Weights of a small GPT-style language model, trained from scratch on English Wikipedia: 10 layers.
Each number is 50 + 15 x the weight over its row's rms, rounded and kept within 0 to 99. Layers, rows and columns count from 0. The size before them is the row's rms in percent of the matrix's.

# k: layer 7 attention key, 640x640, rms 0.0165, rows 154-191, columns 480-511
# q: layer 7 attention query, 640x640, rms 0.0167, rows 155-191, columns 480-511
# v: layer 7 attention value, 640x640, rms 0.0193, rows 128-190, columns 480-511
# o: layer 7 attention output (transposed), 640x640, rms 0.0336, rows 128-189, columns 480-511
k154 089:74 48 68 47 58 45 20 33 53 54 15 25 36 44 29 71 54 48 78 47 62 53 65 58 50 72 42 31 41 52 40 36
q155 100:51 42 42 71 33 58 41 25 44 53 68 41 58 35 35 38 13 55 50 99 40 69 45 44 62 41 50 35 47 28 52 43
k155 113:47 27 48 68 73 57 37 38 57 52 46 58 40 53 50 70 34 43 68 53 51 54 72 41 43 44 56 54 24 40 24 48
q156 099:47 38 51 81 61 35 76 23 42 68 24 53 54 35 41 48 38 44 38 64 47 71 56 49 59 53 31 52 39 48 35 55
k156 110:40 27 52 63 40 38 43 49 38 55 31 65 47 67 52 17 53 49 62 53 44 52 52 33 42 55 22 64 57 51 43 54
q157 103:49 21 37 49 34 47 60 33 53 48 54 72 29 46 76 50 61 66 53 62 46 75 36 65 60 59 31 39 47 41 43 39
k157 102:62 17 48 71 47 45 41 50 45 57 51 71 29 34 82 83 47 62 57 49 36 42 50 58 62 45 41 58 35 35 38 34
q158 099:43 55 47 43 49 55 52 32 34 51 42 76 48 33 56 37 68 29 66 61 61 28 71 61 47 44 58 46 49 48 44 73
k158 102:30 48 44 28 48 42 35 58 47 53 69 46 59 39 66 38 63 48 53 56 56 37 93 70 61 80 57 49 45 51 63 34
q159 097:58 76 65 57 41 54 47 51 71 51 23 29 62 41 53 51 72 60 88 53 80 89 57 43 45 38 27 44 30 73 45 48
k159 109:38 67 59 58 58 41 40 38 52 67 21 45 44 47 52 58 62 50 64 88 62 99 54 46 48 60 30 34 46 56 46 49
q160 101:48 44 64 62 45 65 35 81 59 68 45 88 58 36 37 57 49 71 69 46 44 34 56 28 78 45 52 35 57 61 48 48
k160 125:49 40 65 55 55 57 38 66 72 68 50 71 44 14 47 52 68 58 64 26 83 52 58 56 61 58 22 15 40 86 52 36
q161 105:34 32 36 46 49 67 77 72 68 65 40 46 69 50 56 53 54 37 58 62 34 72 51 28 31 21 54 52 57 24 51 84
k161 107:48 37 36 52 60 60 58 48 71 52 55 27 53 37 68 38 20 62 64 61 24 65 26 54 39 29 51 50 83 63 51 80
q162 100:62 41 37 28 40 34 51 52 34 57 39 40 46 38 78 51 46 56 29 57 49 23 61 47 41 49 55 36 81 47 38 46
k162 102:60 29 43 47 32 63 50 60 44 43 36 24 32 34 71 46 32 44 52 56 70 48 50 54 56 41 37 66 90 56 62 60
q163 109:32 29 65 59 42 36 49 66 76 48 43 74 59 38 34 41 62 36 61 64 46 58 47 39 78 30 19 55 86 15 41 65
k163 107:43 50 65 71 46 74 55 53 65 66 34 83 67 54 30 51 56 33 69 28 55 60 48 37 33 55 46 49 47 35 51 50
q164 118:51 51 44 25 10 34 63 48 48 72 66 35 55 52 60 38 48 44 50 52 60 45 40 91 60 67 43 68 59 51 62 37
k164 112:55 56 55 37 43 28 48 51 29 60 57 39 48 45 42 52 61 55 42 62 42 47 39 93 69 54 56 64 60 50 50 43
q165 092:33 48 55 41 68 50 14 70 36 55 48 53 23 51 33 79 39 48 54 43 38 41 48 82 52 40 36 50 81 52 20 58
k165 100:51 19 42 67 63 64 30 13 45 63 47 61 41 62 47 55 61 51 57 44 16 50 37 60 52 33 24 72 58 40 60 54
q166 104:53 34 37 31 34 41 20 53 51 46 54 45 31 67 77 64 25 51 14 48 51 44 51 56 51 56 46 31 55 64 52 45
k166 101:65 49 24 28 36 41 37 66 46 67 41 41 59 52 41 58 12 71 37 58 33 33 53 61 37 37 60 42 66 63 38 57
q167 100:94 45 38 88 56 39 78 37 53 53 56 30 55 65 48 38 47 64 44 64 46 76 60 48 72 50 26 67 30 43 73 31
k167 114:47 66 59 54 56 37 34 51 42 54 28 28 61 65 61 40 44 31 58 46 62 92 58 28 61 54 47 58 32 64 49 31
q168 095:50 57 48 48 44 46 54 52 66 42 25 43 45 80 57 65 44 61 53 52 59 44 49 54 50 44 68 58 74 45 48 49
k168 108:46 49 64 60 56 58 66 51 55 57 42 54 56 71 35 67 53 45 37 49 44 48 49 51 58 27 72 65 64 38 54 43
q169 093:43 49 59 51 38 56 61 42 28 41 56 62 41 54 47 24 41 24 47 92 34 73 50 29 28 53 30 33 57 46 62 78
k169 091:28 53 23 57 29 53 44 46 43 32 59 58 50 46 60 37 51 49 59 50 44 47 55 44 60 59 52 60 56 32 75 63
q170 091:58 49 80 48 87 51 49 56 53 45 46 44 29 53 45 66 66 63 56 37 99 51 53 51 62 24 56 59 53 63 38 48
k170 094:34 54 54 63 64 71 81 23 51 64 52 53 52 61 41 63 56 37 58 57 67 48 51 39 83 49 35 55 57 62 64 43
q171 090:25 40 64 58 57 50 58 48 45 50 48 57 62 40 44 20 26 49 66 52 64 19 63 28 66 21 38 64 75 35 35 67
k171 092:58 43 37 52 70 73 47 35 58 40 55 72 81 37 74 57 49 46 77 37 37 20 57 41 48 26 37 59 70 63 71 65
q172 098:34 49 23 35 79 54 27 33 41 64 79 61 37 55 62 32 61 22 09 35 35 46 73 73 41 39 54 36 50 62 55 54
k172 106:40 48 34 41 58 38 27 20 42 60 86 47 58 32 60 18 35 57 57 56 45 22 62 89 42 44 64 60 60 57 64 34
q173 101:47 45 48 37 63 53 40 35 67 73 53 52 54 59 69 63 50 44 61 39 48 62 56 48 60 18 50 44 52 53 43 51
k173 104:52 28 36 53 61 57 54 45 33 72 56 37 56 56 50 57 31 48 37 42 49 41 45 67 45 41 25 43 71 50 35 51
q174 096:54 52 49 63 50 47 76 40 34 36 50 80 47 74 46 20 36 53 09 58 49 53 41 50 72 49 41 69 55 56 37 43
k174 100:46 44 27 63 47 49 54 33 34 57 28 69 53 54 40 25 53 43 20 46 64 56 41 33 40 34 59 63 61 37 46 58
q175 093:43 49 33 37 45 45 66 25 31 53 45 25 79 66 41 62 40 39 66 20 66 38 51 38 53 40 45 56 51 46 38 56
k175 100:57 64 46 48 54 53 55 48 56 43 64 06 58 75 49 68 42 52 39 56 62 29 27 36 69 62 39 62 19 74 60 49
q176 109:26 53 64 61 63 75 45 76 26 34 38 70 66 57 35 36 59 55 85 64 58 65 33 39 44 39 51 54 46 67 33 34
k176 103:50 61 43 79 54 89 52 79 39 48 41 55 72 42 50 42 84 38 67 60 54 64 34 63 35 74 55 38 25 34 39 50
q177 092:70 64 58 31 88 21 42 49 46 52 26 52 50 64 56 44 71 56 49 65 56 41 65 56 43 28 48 04 59 68 47 58
k177 105:64 45 57 28 53 38 24 53 66 63 32 69 51 56 68 54 78 63 54 93 41 27 51 55 47 29 57 28 65 74 75 60
q178 098:65 63 46 39 62 57 60 40 67 54 58 44 61 68 35 59 64 61 71 59 39 43 49 45 19 28 44 34 29 54 53 30
k178 110:61 63 84 62 45 44 44 23 71 35 53 62 61 40 50 64 30 49 36 59 48 49 64 35 39 57 73 19 33 53 54 43
q179 094:33 46 54 87 58 78 87 42 54 77 56 59 49 42 46 55 55 47 58 50 49 72 48 32 37 45 32 64 49 32 40 74
k179 114:48 50 63 51 47 45 78 71 59 45 45 54 45 50 28 66 36 64 76 34 45 57 38 50 61 71 43 69 64 29 42 59
q180 099:54 60 53 36 57 65 46 44 38 84 38 39 35 30 35 61 39 45 57 45 28 69 67 55 52 38 30 53 41 59 76 55
k180 093:72 33 75 47 69 19 68 50 07 49 39 43 56 63 48 46 30 40 52 38 16 44 69 58 46 65 27 29 37 42 52 64
q181 101:41 17 62 41 61 72 63 30 78 42 34 44 59 64 38 53 63 38 42 73 47 26 34 30 52 57 46 63 66 40 34 57
k181 103:53 45 52 54 42 63 52 76 60 39 58 67 55 48 56 51 72 39 51 63 53 49 40 43 65 45 56 36 65 48 47 40
q182 103:51 36 46 30 36 60 44 49 58 38 52 53 49 65 69 60 30 50 53 43 37 34 25 79 50 45 45 33 70 31 36 25
k182 122:56 47 31 38 37 58 35 58 72 62 52 68 33 61 75 61 28 60 32 55 20 45 59 58 46 54 52 24 60 65 42 24
q183 097:28 59 54 76 51 59 47 37 37 51 60 15 45 48 56 52 52 44 59 81 43 69 66 43 75 55 48 28 47 65 53 70
k183 093:31 58 82 93 52 41 56 31 54 51 55 30 45 60 40 47 63 48 60 59 24 63 36 49 44 60 44 59 43 32 21 58
q184 101:58 50 43 62 47 21 32 47 45 61 46 83 33 42 49 40 49 64 50 50 51 25 41 57 53 53 46 48 41 80 77 35
k184 106:37 68 51 56 49 38 56 48 33 45 68 68 25 58 43 28 62 28 40 65 26 29 47 43 51 61 58 43 00 65 59 55
q185 097:50 26 39 60 69 46 33 46 48 75 56 14 38 37 46 56 23 69 77 50 68 24 59 42 65 41 43 57 69 55 45 73
k185 097:68 26 50 49 58 48 44 46 47 83 44 43 36 39 62 58 29 55 41 27 37 52 71 58 58 29 19 62 48 63 52 53
q186 095:45 54 27 53 49 39 56 48 58 37 46 38 59 34 15 39 45 52 55 57 56 45 32 39 30 35 63 42 66 41 84 34
k186 092:46 38 56 62 57 49 42 67 67 48 48 41 45 46 40 42 14 44 48 45 28 62 38 25 33 62 67 62 67 25 62 54
q187 096:54 48 50 67 41 43 45 36 40 60 72 79 42 49 47 32 57 76 61 43 68 54 61 42 63 37 45 73 44 71 37 18
k187 104:60 50 46 59 37 36 56 42 25 54 75 58 36 70 49 37 59 65 47 58 63 42 74 66 71 34 67 63 40 68 51 49
q188 095:46 46 17 42 46 88 29 48 34 49 51 58 91 40 58 51 41 43 28 29 50 28 39 53 15 27 75 62 44 38 62 57
k188 113:57 34 40 29 57 74 36 46 54 35 56 41 63 52 54 57 50 72 29 28 55 11 56 62 35 43 76 78 53 54 61 44
q189 102:63 68 55 57 61 55 45 67 60 76 24 22 70 57 33 35 37 44 46 67 53 52 65 47 42 52 43 68 48 37 71 36
k189 093:41 58 37 58 54 46 34 54 21 51 48 26 73 53 64 19 60 30 45 65 82 29 61 46 46 24 57 56 34 56 68 39
q190 100:29 65 62 50 40 39 68 57 31 50 39 56 35 48 59 40 46 45 28 55 43 53 52 55 39 69 63 52 52 24 33 68
k190 104:40 70 69 50 35 42 76 68 71 36 50 57 32 38 48 81 43 68 49 31 25 39 48 36 69 55 42 40 62 30 41 54
q191 107:16 54 48 31 42 68 57 36 42 88 59 53 91 65 48 58 53 17 41 56 70 37 52 55 55 31 78 48 38 80 62 45
k191 113:41 69 52 58 60 57 57 40 34 49 52 53 92 56 35 37 50 31 56 82 55 47 40 52 22 59 62 40 45 60 37 58
v128 105:63 35 51 66 58 31 48 66 40 35 60 52 46 72 57 47 37 36 58 34 39 04 46 37 40 58 60 37 68 76 43 60
o128 110:51 66 51 05 52 39 42 37 52 48 53 56 44 53 58 45 67 53 53 45 40 62 62 49 74 46 55 45 49 48 69 43
v129 110:74 46 38 50 41 57 40 65 32 44 42 54 41 72 52 52 39 72 86 43 30 32 32 35 65 66 50 54 57 56 40 44
o129 122:51 63 81 25 77 64 62 56 68 34 14 83 57 66 64 41 40 59 57 46 52 39 37 39 17 57 61 35 39 17 58 59
v130 107:67 42 14 76 43 50 87 38 62 35 55 49 40 48 45 44 48 74 27 35 32 59 54 48 85 41 31 44 69 45 36 40
o130 119:55 48 61 25 62 95 09 47 51 60 55 52 23 18 74 54 59 43 56 34 43 58 46 57 29 39 47 54 26 42 43 19
v131 102:40 46 45 38 38 41 63 22 61 59 69 52 20 57 28 38 37 28 38 67 73 51 85 51 74 57 29 45 70 40 27 44
o131 104:51 67 56 47 52 43 55 51 26 33 39 43 51 47 68 62 32 60 60 57 44 39 33 56 35 38 64 51 36 78 68 60
v132 104:84 62 46 68 65 73 54 58 58 60 48 38 69 21 43 52 62 44 44 39 42 74 25 53 84 45 59 43 32 55 56 99
o132 113:52 62 63 49 57 36 52 39 65 59 51 67 23 40 27 29 38 66 67 45 64 33 57 60 46 38 57 53 49 19 37 54
v133 102:54 47 51 43 50 76 22 25 24 62 66 49 46 73 41 64 51 45 24 71 41 70 55 58 39 30 63 15 33 46 46 38
o133 097:71 64 70 65 18 43 51 52 58 62 55 53 55 46 35 61 34 45 45 67 59 55 69 30 51 61 56 67 58 35 98 62
v134 107:67 52 45 41 47 18 62 59 79 47 47 69 35 49 49 44 49 49 55 48 22 47 61 48 33 82 26 82 34 50 19 53
o134 106:54 68 42 61 68 59 41 55 50 54 50 75 17 59 68 39 70 51 61 39 42 46 26 47 48 59 36 33 43 54 46 21
v135 108:69 46 55 72 43 38 73 64 74 55 53 49 45 51 52 72 62 45 20 52 14 37 43 49 55 94 48 64 43 67 40 35
o135 108:44 41 41 60 93 33 51 57 55 70 40 46 46 51 44 45 63 57 38 44 71 45 59 77 46 23 48 26 66 82 39 31
v136 102:68 42 49 48 35 38 65 66 65 38 50 63 45 36 60 58 64 58 50 25 25 48 58 49 79 64 47 53 48 43 39 71
o136 102:42 54 63 46 76 57 25 51 61 50 27 73 67 56 48 15 41 68 57 46 76 56 43 60 62 42 56 31 41 45 40 21
v137 117:47 78 53 60 62 59 46 48 54 45 34 55 50 65 58 57 61 29 47 28 46 48 65 71 67 56 52 47 47 62 21 36
o137 112:40 63 76 66 21 52 49 40 31 41 80 60 51 43 34 35 53 53 79 54 46 41 60 19 55 82 42 63 46 11 63 49
v138 110:16 61 51 63 77 67 22 74 45 54 64 57 79 69 35 52 53 56 75 55 49 40 63 54 28 38 71 75 51 45 77 49
o138 116:62 37 30 46 37 48 74 41 51 12 25 40 35 61 72 62 44 64 60 58 39 56 62 31 54 57 55 49 58 21 60 82
v139 105:81 39 50 34 60 63 58 58 60 48 37 44 64 75 60 47 15 58 72 44 33 38 36 46 79 48 38 48 60 47 56 92
o139 120:41 49 62 20 66 47 51 50 40 33 24 52 61 25 41 36 81 36 49 37 50 47 53 21 74 38 66 51 30 63 35 36
v140 104:43 31 30 83 08 62 67 84 42 76 41 68 64 43 45 52 31 62 64 52 41 29 62 36 85 51 48 69 33 36 62 54
o140 109:40 44 50 31 72 48 37 47 62 36 27 37 52 69 68 46 72 52 25 44 47 54 32 65 49 50 58 18 64 36 58 64
v141 107:45 51 70 36 48 39 53 34 57 50 52 77 47 60 74 47 60 57 14 43 57 62 67 56 33 61 56 43 30 28 50 27
o141 117:57 64 24 67 43 60 69 55 60 40 48 46 57 71 53 52 41 77 58 56 26 25 60 53 63 59 68 56 62 63 53 27
v142 109:65 45 62 62 56 53 48 33 62 55 54 48 43 35 65 67 56 60 42 49 46 42 45 34 59 55 59 52 40 68 58 43
o142 118:43 43 28 13 62 22 36 65 63 61 51 65 30 63 48 50 53 46 60 75 38 39 41 42 55 66 53 41 56 31 62 48
v143 104:44 58 32 55 49 58 43 22 42 17 42 36 43 79 38 65 44 55 70 59 34 47 47 56 37 46 37 52 51 59 55 40
o143 110:22 52 71 21 54 52 35 60 51 52 56 22 55 34 31 47 77 41 68 54 17 59 69 29 46 58 34 38 39 63 42 33
v144 107:44 58 53 29 31 43 32 27 65 38 57 35 45 25 69 58 18 41 64 69 39 33 51 37 44 52 83 56 55 61 52 39
o144 112:69 44 53 50 48 53 44 57 40 66 37 57 60 45 62 57 68 35 50 54 42 49 63 63 52 73 34 37 39 45 64 28
v145 115:54 24 37 72 53 52 67 63 59 18 65 58 42 70 40 55 47 44 76 59 40 59 73 45 68 27 46 34 38 60 42 69
o145 109:45 44 72 41 11 50 38 42 51 23 54 24 08 14 41 54 47 37 63 43 51 66 65 19 39 63 34 49 68 48 48 55
v146 111:49 47 32 51 53 54 51 67 53 68 45 42 40 46 64 53 50 56 69 47 47 60 36 29 31 58 99 54 45 39 61 37
o146 121:59 30 43 36 54 44 76 41 48 32 47 39 30 27 49 64 35 64 47 68 47 64 65 34 49 49 38 51 67 32 55 62
v147 114:42 53 46 55 57 35 25 53 55 41 54 60 48 59 49 37 68 47 62 42 50 41 55 53 25 57 58 64 44 62 52 81
o147 120:59 08 34 50 49 78 71 64 44 50 50 56 46 71 66 58 60 61 59 60 37 51 66 69 78 69 49 42 51 65 81 37
v148 112:56 64 36 29 50 66 63 58 49 54 54 41 49 40 42 33 45 21 35 49 59 46 18 65 53 69 59 58 61 68 51 44
o148 122:63 51 46 32 67 53 25 58 44 73 29 60 47 56 84 77 61 47 39 54 39 33 93 87 61 27 63 49 40 65 49 50
v149 115:61 45 74 44 30 31 66 70 41 30 04 66 53 71 62 50 51 49 86 44 52 44 72 67 54 46 67 67 26 65 52 25
o149 109:42 37 73 64 81 50 56 42 54 55 69 41 71 51 51 28 46 37 20 57 66 44 47 32 24 56 64 42 33 31 06 59
v150 109:86 47 70 33 49 90 10 47 39 72 22 50 55 51 47 60 58 77 68 45 30 36 40 49 52 31 54 40 32 57 60 26
o150 102:38 67 67 33 42 53 57 66 50 30 59 63 89 65 18 74 45 45 37 75 54 43 52 16 45 62 58 45 47 15 57 55
v151 102:40 49 39 45 22 57 52 57 64 80 48 33 58 13 66 63 53 49 44 65 56 20 63 47 60 13 70 42 43 45 72 67
o151 106:59 48 42 51 38 54 61 50 49 17 43 43 63 64 30 53 45 53 65 62 28 63 56 64 40 48 73 50 52 55 45 52
v152 102:50 25 43 22 60 35 45 54 46 33 49 50 62 63 68 46 19 57 60 38 18 37 48 40 53 51 64 68 51 47 54 64
o152 101:51 46 23 39 88 37 36 41 52 45 48 63 53 75 62 23 53 47 33 69 67 61 36 53 72 61 44 44 33 57 28 53
v153 101:69 50 51 48 71 27 60 42 37 09 57 45 44 32 68 40 46 47 43 21 36 54 43 62 95 88 59 75 60 44 49 49
o153 098:25 53 44 47 43 55 29 54 72 99 66 58 52 43 37 26 50 44 53 53 55 47 38 60 41 67 48 35 49 25 54 49
v154 108:18 57 60 44 69 69 34 49 32 22 76 56 60 38 66 21 31 30 35 36 45 36 36 58 18 53 72 43 45 63 39 73
o154 115:57 67 62 60 52 40 47 47 44 68 64 50 43 69 66 38 47 60 60 47 53 62 71 75 50 80 56 54 38 68 63 31
v155 106:69 48 59 77 62 53 46 83 68 34 36 35 56 53 47 72 78 52 43 75 47 37 56 43 48 48 79 22 47 27 62 50
o155 102:58 40 35 70 50 51 65 59 50 53 62 44 58 53 33 23 49 64 57 37 55 61 75 42 44 62 32 54 69 68 55 35
v156 102:48 50 78 45 72 36 55 38 66 56 73 61 37 28 48 43 45 58 34 54 46 62 17 26 67 29 54 48 54 38 22 40
o156 099:60 38 52 42 60 80 86 66 36 43 60 78 45 66 29 36 48 58 53 76 56 24 16 51 52 56 62 54 45 30 66 51
v157 103:45 32 63 41 62 62 61 21 47 46 56 62 50 49 65 61 82 76 56 26 31 79 42 41 48 46 84 61 54 42 50 53
o157 109:58 90 49 57 75 39 27 43 69 33 68 80 34 32 46 41 15 48 38 42 64 49 44 61 52 57 36 56 50 47 70 30
v158 115:68 49 33 48 53 61 57 55 67 66 54 50 53 38 50 46 61 59 38 68 28 36 59 52 57 56 86 61 36 56 47 49
o158 128:47 72 40 46 77 48 40 55 66 39 31 56 39 61 52 59 54 45 47 44 54 62 46 56 25 43 48 39 67 46 58 36
v159 111:25 37 42 47 64 85 77 69 36 57 57 71 70 17 57 47 76 71 35 33 46 32 59 72 20 59 87 49 43 57 66 72
o159 117:65 66 45 72 67 37 64 37 76 27 47 66 52 99 79 62 22 51 53 49 44 74 62 82 66 51 54 63 45 24 24 61
v160 104:57 38 59 62 23 38 53 83 39 31 46 50 60 39 40 25 50 52 58 50 52 61 54 40 32 34 53 55 63 60 57 53
o160 111:54 69 49 40 74 15 48 60 66 26 32 70 62 90 49 52 38 66 41 58 50 45 64 42 62 46 57 55 43 92 44 67
v161 103:54 57 22 45 53 49 63 54 54 28 31 47 45 72 45 57 40 48 70 41 56 47 57 61 66 58 30 39 33 57 22 41
o161 118:23 50 61 45 68 33 10 40 41 68 56 73 09 32 49 61 82 30 43 36 27 46 48 18 53 43 56 36 55 51 44 37
v162 101:79 65 40 64 28 34 35 48 39 52 63 51 67 68 34 62 37 58 64 48 13 52 57 40 78 31 40 00 57 50 38 43
o162 107:51 41 40 28 64 34 77 51 44 63 39 73 51 45 42 59 35 51 63 58 65 34 41 34 49 25 54 56 46 69 77 50
v163 111:44 56 72 25 60 60 50 48 58 39 58 76 43 36 50 41 52 47 68 53 69 49 49 57 16 51 83 72 42 40 58 65
o163 107:40 66 71 51 39 25 50 61 46 65 41 62 95 44 42 78 58 55 43 54 37 60 63 54 82 64 53 53 31 30 16 31
v164 101:09 65 45 70 00 53 56 76 39 47 38 64 48 42 54 32 60 40 25 47 63 54 47 50 48 86 37 69 44 50 34 77
o164 109:62 49 33 51 81 21 58 41 60 63 38 40 54 68 75 57 37 66 52 45 83 44 65 86 53 31 44 54 76 84 58 76
v165 098:66 54 47 73 78 42 63 43 73 52 51 61 39 60 44 49 43 50 40 62 42 27 65 64 48 40 34 48 54 49 35 42
o165 104:31 47 64 54 58 65 36 61 53 49 71 71 10 65 47 54 71 33 54 39 23 57 42 55 47 67 33 17 30 68 55 33
v166 116:27 21 45 34 55 40 48 52 27 30 44 57 33 34 46 52 57 66 74 33 48 37 49 47 54 62 33 45 58 42 36 44
o166 118:70 27 44 42 68 99 29 48 56 63 61 36 38 57 68 43 48 65 50 50 58 59 37 58 45 55 56 63 32 62 55 26
v167 096:74 65 63 41 66 68 43 27 41 52 49 50 37 62 50 46 56 44 36 26 53 43 44 48 39 41 83 46 40 32 44 65
o167 089:42 50 47 27 12 61 48 59 39 53 57 43 60 27 33 73 55 43 53 87 37 49 62 67 82 49 37 48 52 46 63 32
v168 109:62 59 53 32 32 52 56 07 68 49 54 26 47 42 46 46 69 66 52 60 27 56 53 47 55 60 39 61 51 52 51 39
o168 118:53 75 43 49 56 45 48 54 46 56 56 67 53 44 52 41 60 33 54 40 58 64 55 43 31 45 36 52 39 61 51 52
v169 108:41 38 50 25 59 43 74 42 31 54 85 57 51 57 45 68 33 59 66 52 38 44 54 53 35 68 41 40 51 57 51 68
o169 122:32 61 50 43 52 30 31 56 54 41 61 55 48 63 53 71 42 28 59 67 55 51 65 74 95 57 65 69 41 42 48 47
v170 109:47 62 62 54 81 61 41 80 36 32 46 24 55 54 56 32 54 42 43 28 62 43 55 49 46 57 68 60 53 28 40 59
o170 114:58 40 65 74 39 33 79 30 49 59 45 49 40 53 37 22 41 45 47 52 24 66 71 54 36 68 43 48 41 50 67 66
v171 104:90 46 59 53 19 32 43 43 60 51 47 53 50 62 34 54 53 42 91 66 29 72 42 51 59 36 64 64 35 26 66 28
o171 108:43 73 26 28 51 46 44 53 56 44 25 22 59 49 62 38 50 56 25 40 31 45 44 35 45 55 44 40 61 23 49 62
v172 120:61 37 53 49 23 35 73 25 47 44 59 50 45 58 56 54 79 61 34 54 40 69 67 56 30 90 27 46 68 33 47 17
o172 121:44 55 69 24 68 37 41 35 70 81 53 22 84 37 26 48 48 43 35 29 61 55 52 26 73 22 64 50 50 46 53 48
v173 094:94 47 74 67 42 36 71 36 44 37 52 38 31 43 72 31 51 59 55 58 43 61 49 53 78 54 22 32 57 36 39 38
o173 097:37 49 54 12 60 73 17 54 53 65 48 39 55 48 26 26 74 50 57 27 57 47 00 28 65 58 47 45 33 66 50 16
v174 107:21 38 51 34 15 52 59 49 72 63 72 41 37 52 58 51 53 51 32 48 25 46 72 61 35 63 13 31 53 44 47 41
o174 107:40 65 59 73 41 85 54 57 21 37 60 50 69 49 41 56 54 53 65 67 53 51 37 45 59 48 46 64 45 53 68 29
v175 105:83 15 62 59 59 41 36 46 65 20 54 62 33 64 67 71 48 57 66 40 33 51 58 54 48 67 37 55 54 45 66 44
o175 112:17 48 55 69 75 65 23 59 53 80 47 56 73 39 37 52 66 40 62 69 37 39 52 56 57 53 61 19 52 52 28 18
v176 103:11 45 52 43 44 63 61 37 71 53 29 60 62 50 28 60 43 50 58 55 56 62 49 78 59 50 72 45 57 61 40 36
o176 108:50 55 56 76 60 56 48 66 35 45 48 49 57 50 57 60 47 45 36 67 43 56 49 49 32 57 56 62 43 34 62 49
v177 112:50 27 60 59 94 48 56 48 59 54 44 61 34 59 45 24 47 31 85 51 37 52 43 57 72 58 10 48 16 64 44 40
o177 110:47 51 46 17 60 58 36 54 38 34 66 56 26 69 58 44 60 41 19 45 72 25 49 55 54 68 72 46 52 45 49 41
v178 107:30 41 53 50 58 46 42 54 63 54 70 49 54 56 56 42 82 55 52 49 55 53 71 52 29 43 59 30 66 75 37 36
o178 106:86 59 53 96 55 73 69 46 43 32 51 57 20 47 58 28 37 73 68 35 46 49 71 28 42 59 45 75 63 32 83 30
v179 104:54 43 56 66 24 56 64 31 55 50 53 48 62 41 73 48 56 84 27 54 36 43 52 40 73 48 82 27 43 57 61 60
o179 109:45 45 54 35 53 66 27 51 39 69 59 31 91 43 39 43 72 20 49 45 42 78 54 64 52 56 38 43 47 56 42 14
v180 109:25 32 55 71 15 40 57 12 54 53 59 41 66 34 65 42 54 41 62 38 44 60 52 32 98 56 47 79 36 53 49 38
o180 111:53 77 61 30 40 69 16 48 54 56 54 57 43 22 56 65 54 35 32 47 56 46 49 44 34 67 47 61 77 05 54 56
v181 113:49 58 91 37 50 29 45 45 65 40 45 41 26 40 56 67 67 34 67 51 34 26 52 62 45 45 80 56 64 24 55 42
o181 117:46 38 54 75 61 71 28 89 48 62 53 27 72 46 24 44 53 59 40 23 80 67 21 57 30 63 31 32 39 48 49 12
v182 101:63 47 26 57 42 47 34 37 63 37 39 36 40 48 49 60 59 65 43 24 46 75 54 50 76 39 34 49 66 56 51 50
o182 110:41 51 33 00 46 52 58 51 33 55 69 47 38 47 33 52 54 42 44 64 39 34 06 23 52 42 64 57 37 66 61 65
v183 115:30 57 66 40 62 59 66 47 43 39 59 47 51 49 55 57 58 38 64 53 34 52 41 34 51 38 58 61 47 31 53 70
o183 110:31 45 21 34 42 38 49 65 44 32 53 51 63 61 47 79 59 52 63 56 54 51 33 35 61 45 51 42 75 71 30 59
v184 112:60 37 68 33 42 45 57 72 61 30 24 53 56 57 49 59 61 64 74 39 53 21 74 47 43 52 88 75 50 44 56 31
o184 121:41 37 74 72 71 58 35 23 67 55 45 70 39 50 48 19 37 63 48 41 37 56 68 54 63 76 52 32 42 30 24 29
v185 108:81 41 82 60 36 56 33 52 54 12 57 39 66 62 57 20 52 46 63 73 60 44 58 44 41 53 59 54 32 65 36 60
o185 121:68 57 25 47 82 38 56 33 59 35 15 75 70 37 60 19 44 63 35 45 61 41 48 53 26 74 53 41 30 78 63 38
v186 110:71 41 49 38 00 77 54 49 28 47 39 42 41 48 54 46 70 53 33 60 53 57 65 61 48 50 43 54 86 41 58 37
o186 117:41 58 37 86 55 45 57 43 56 56 24 62 77 29 53 76 55 53 53 34 60 53 31 18 36 39 23 42 69 25 22 57
v187 102:46 87 68 61 56 41 37 50 50 53 33 79 62 78 37 46 61 45 46 73 81 48 57 48 45 19 52 46 67 36 44 40
o187 109:49 32 49 71 46 39 66 72 33 44 04 33 47 49 55 79 38 62 54 36 67 40 55 46 63 10 70 58 76 74 31 76
v188 108:02 81 28 52 37 43 62 52 64 83 68 65 55 54 34 59 53 18 32 46 52 77 53 50 49 55 29 45 48 37 57 58
o188 112:46 49 63 74 28 35 37 46 33 44 43 41 19 55 53 74 54 30 73 56 34 29 60 50 61 31 51 56 88 37 61 55
v189 107:54 65 62 58 89 49 54 69 45 31 86 53 53 41 60 51 56 64 55 44 44 33 37 47 58 52 64 50 54 46 52 42
o189 111:50 32 49 36 25 53 53 49 62 56 43 36 45 65 59 49 37 52 42 62 73 66 39 29 38 53 64 37 66 41 51 65
v190 107:12 26 70 66 49 59 49 46 36 35 40 82 39 75 46 77 58 66 46 24 67 49 58 76 14 39 58 65 51 50 48 32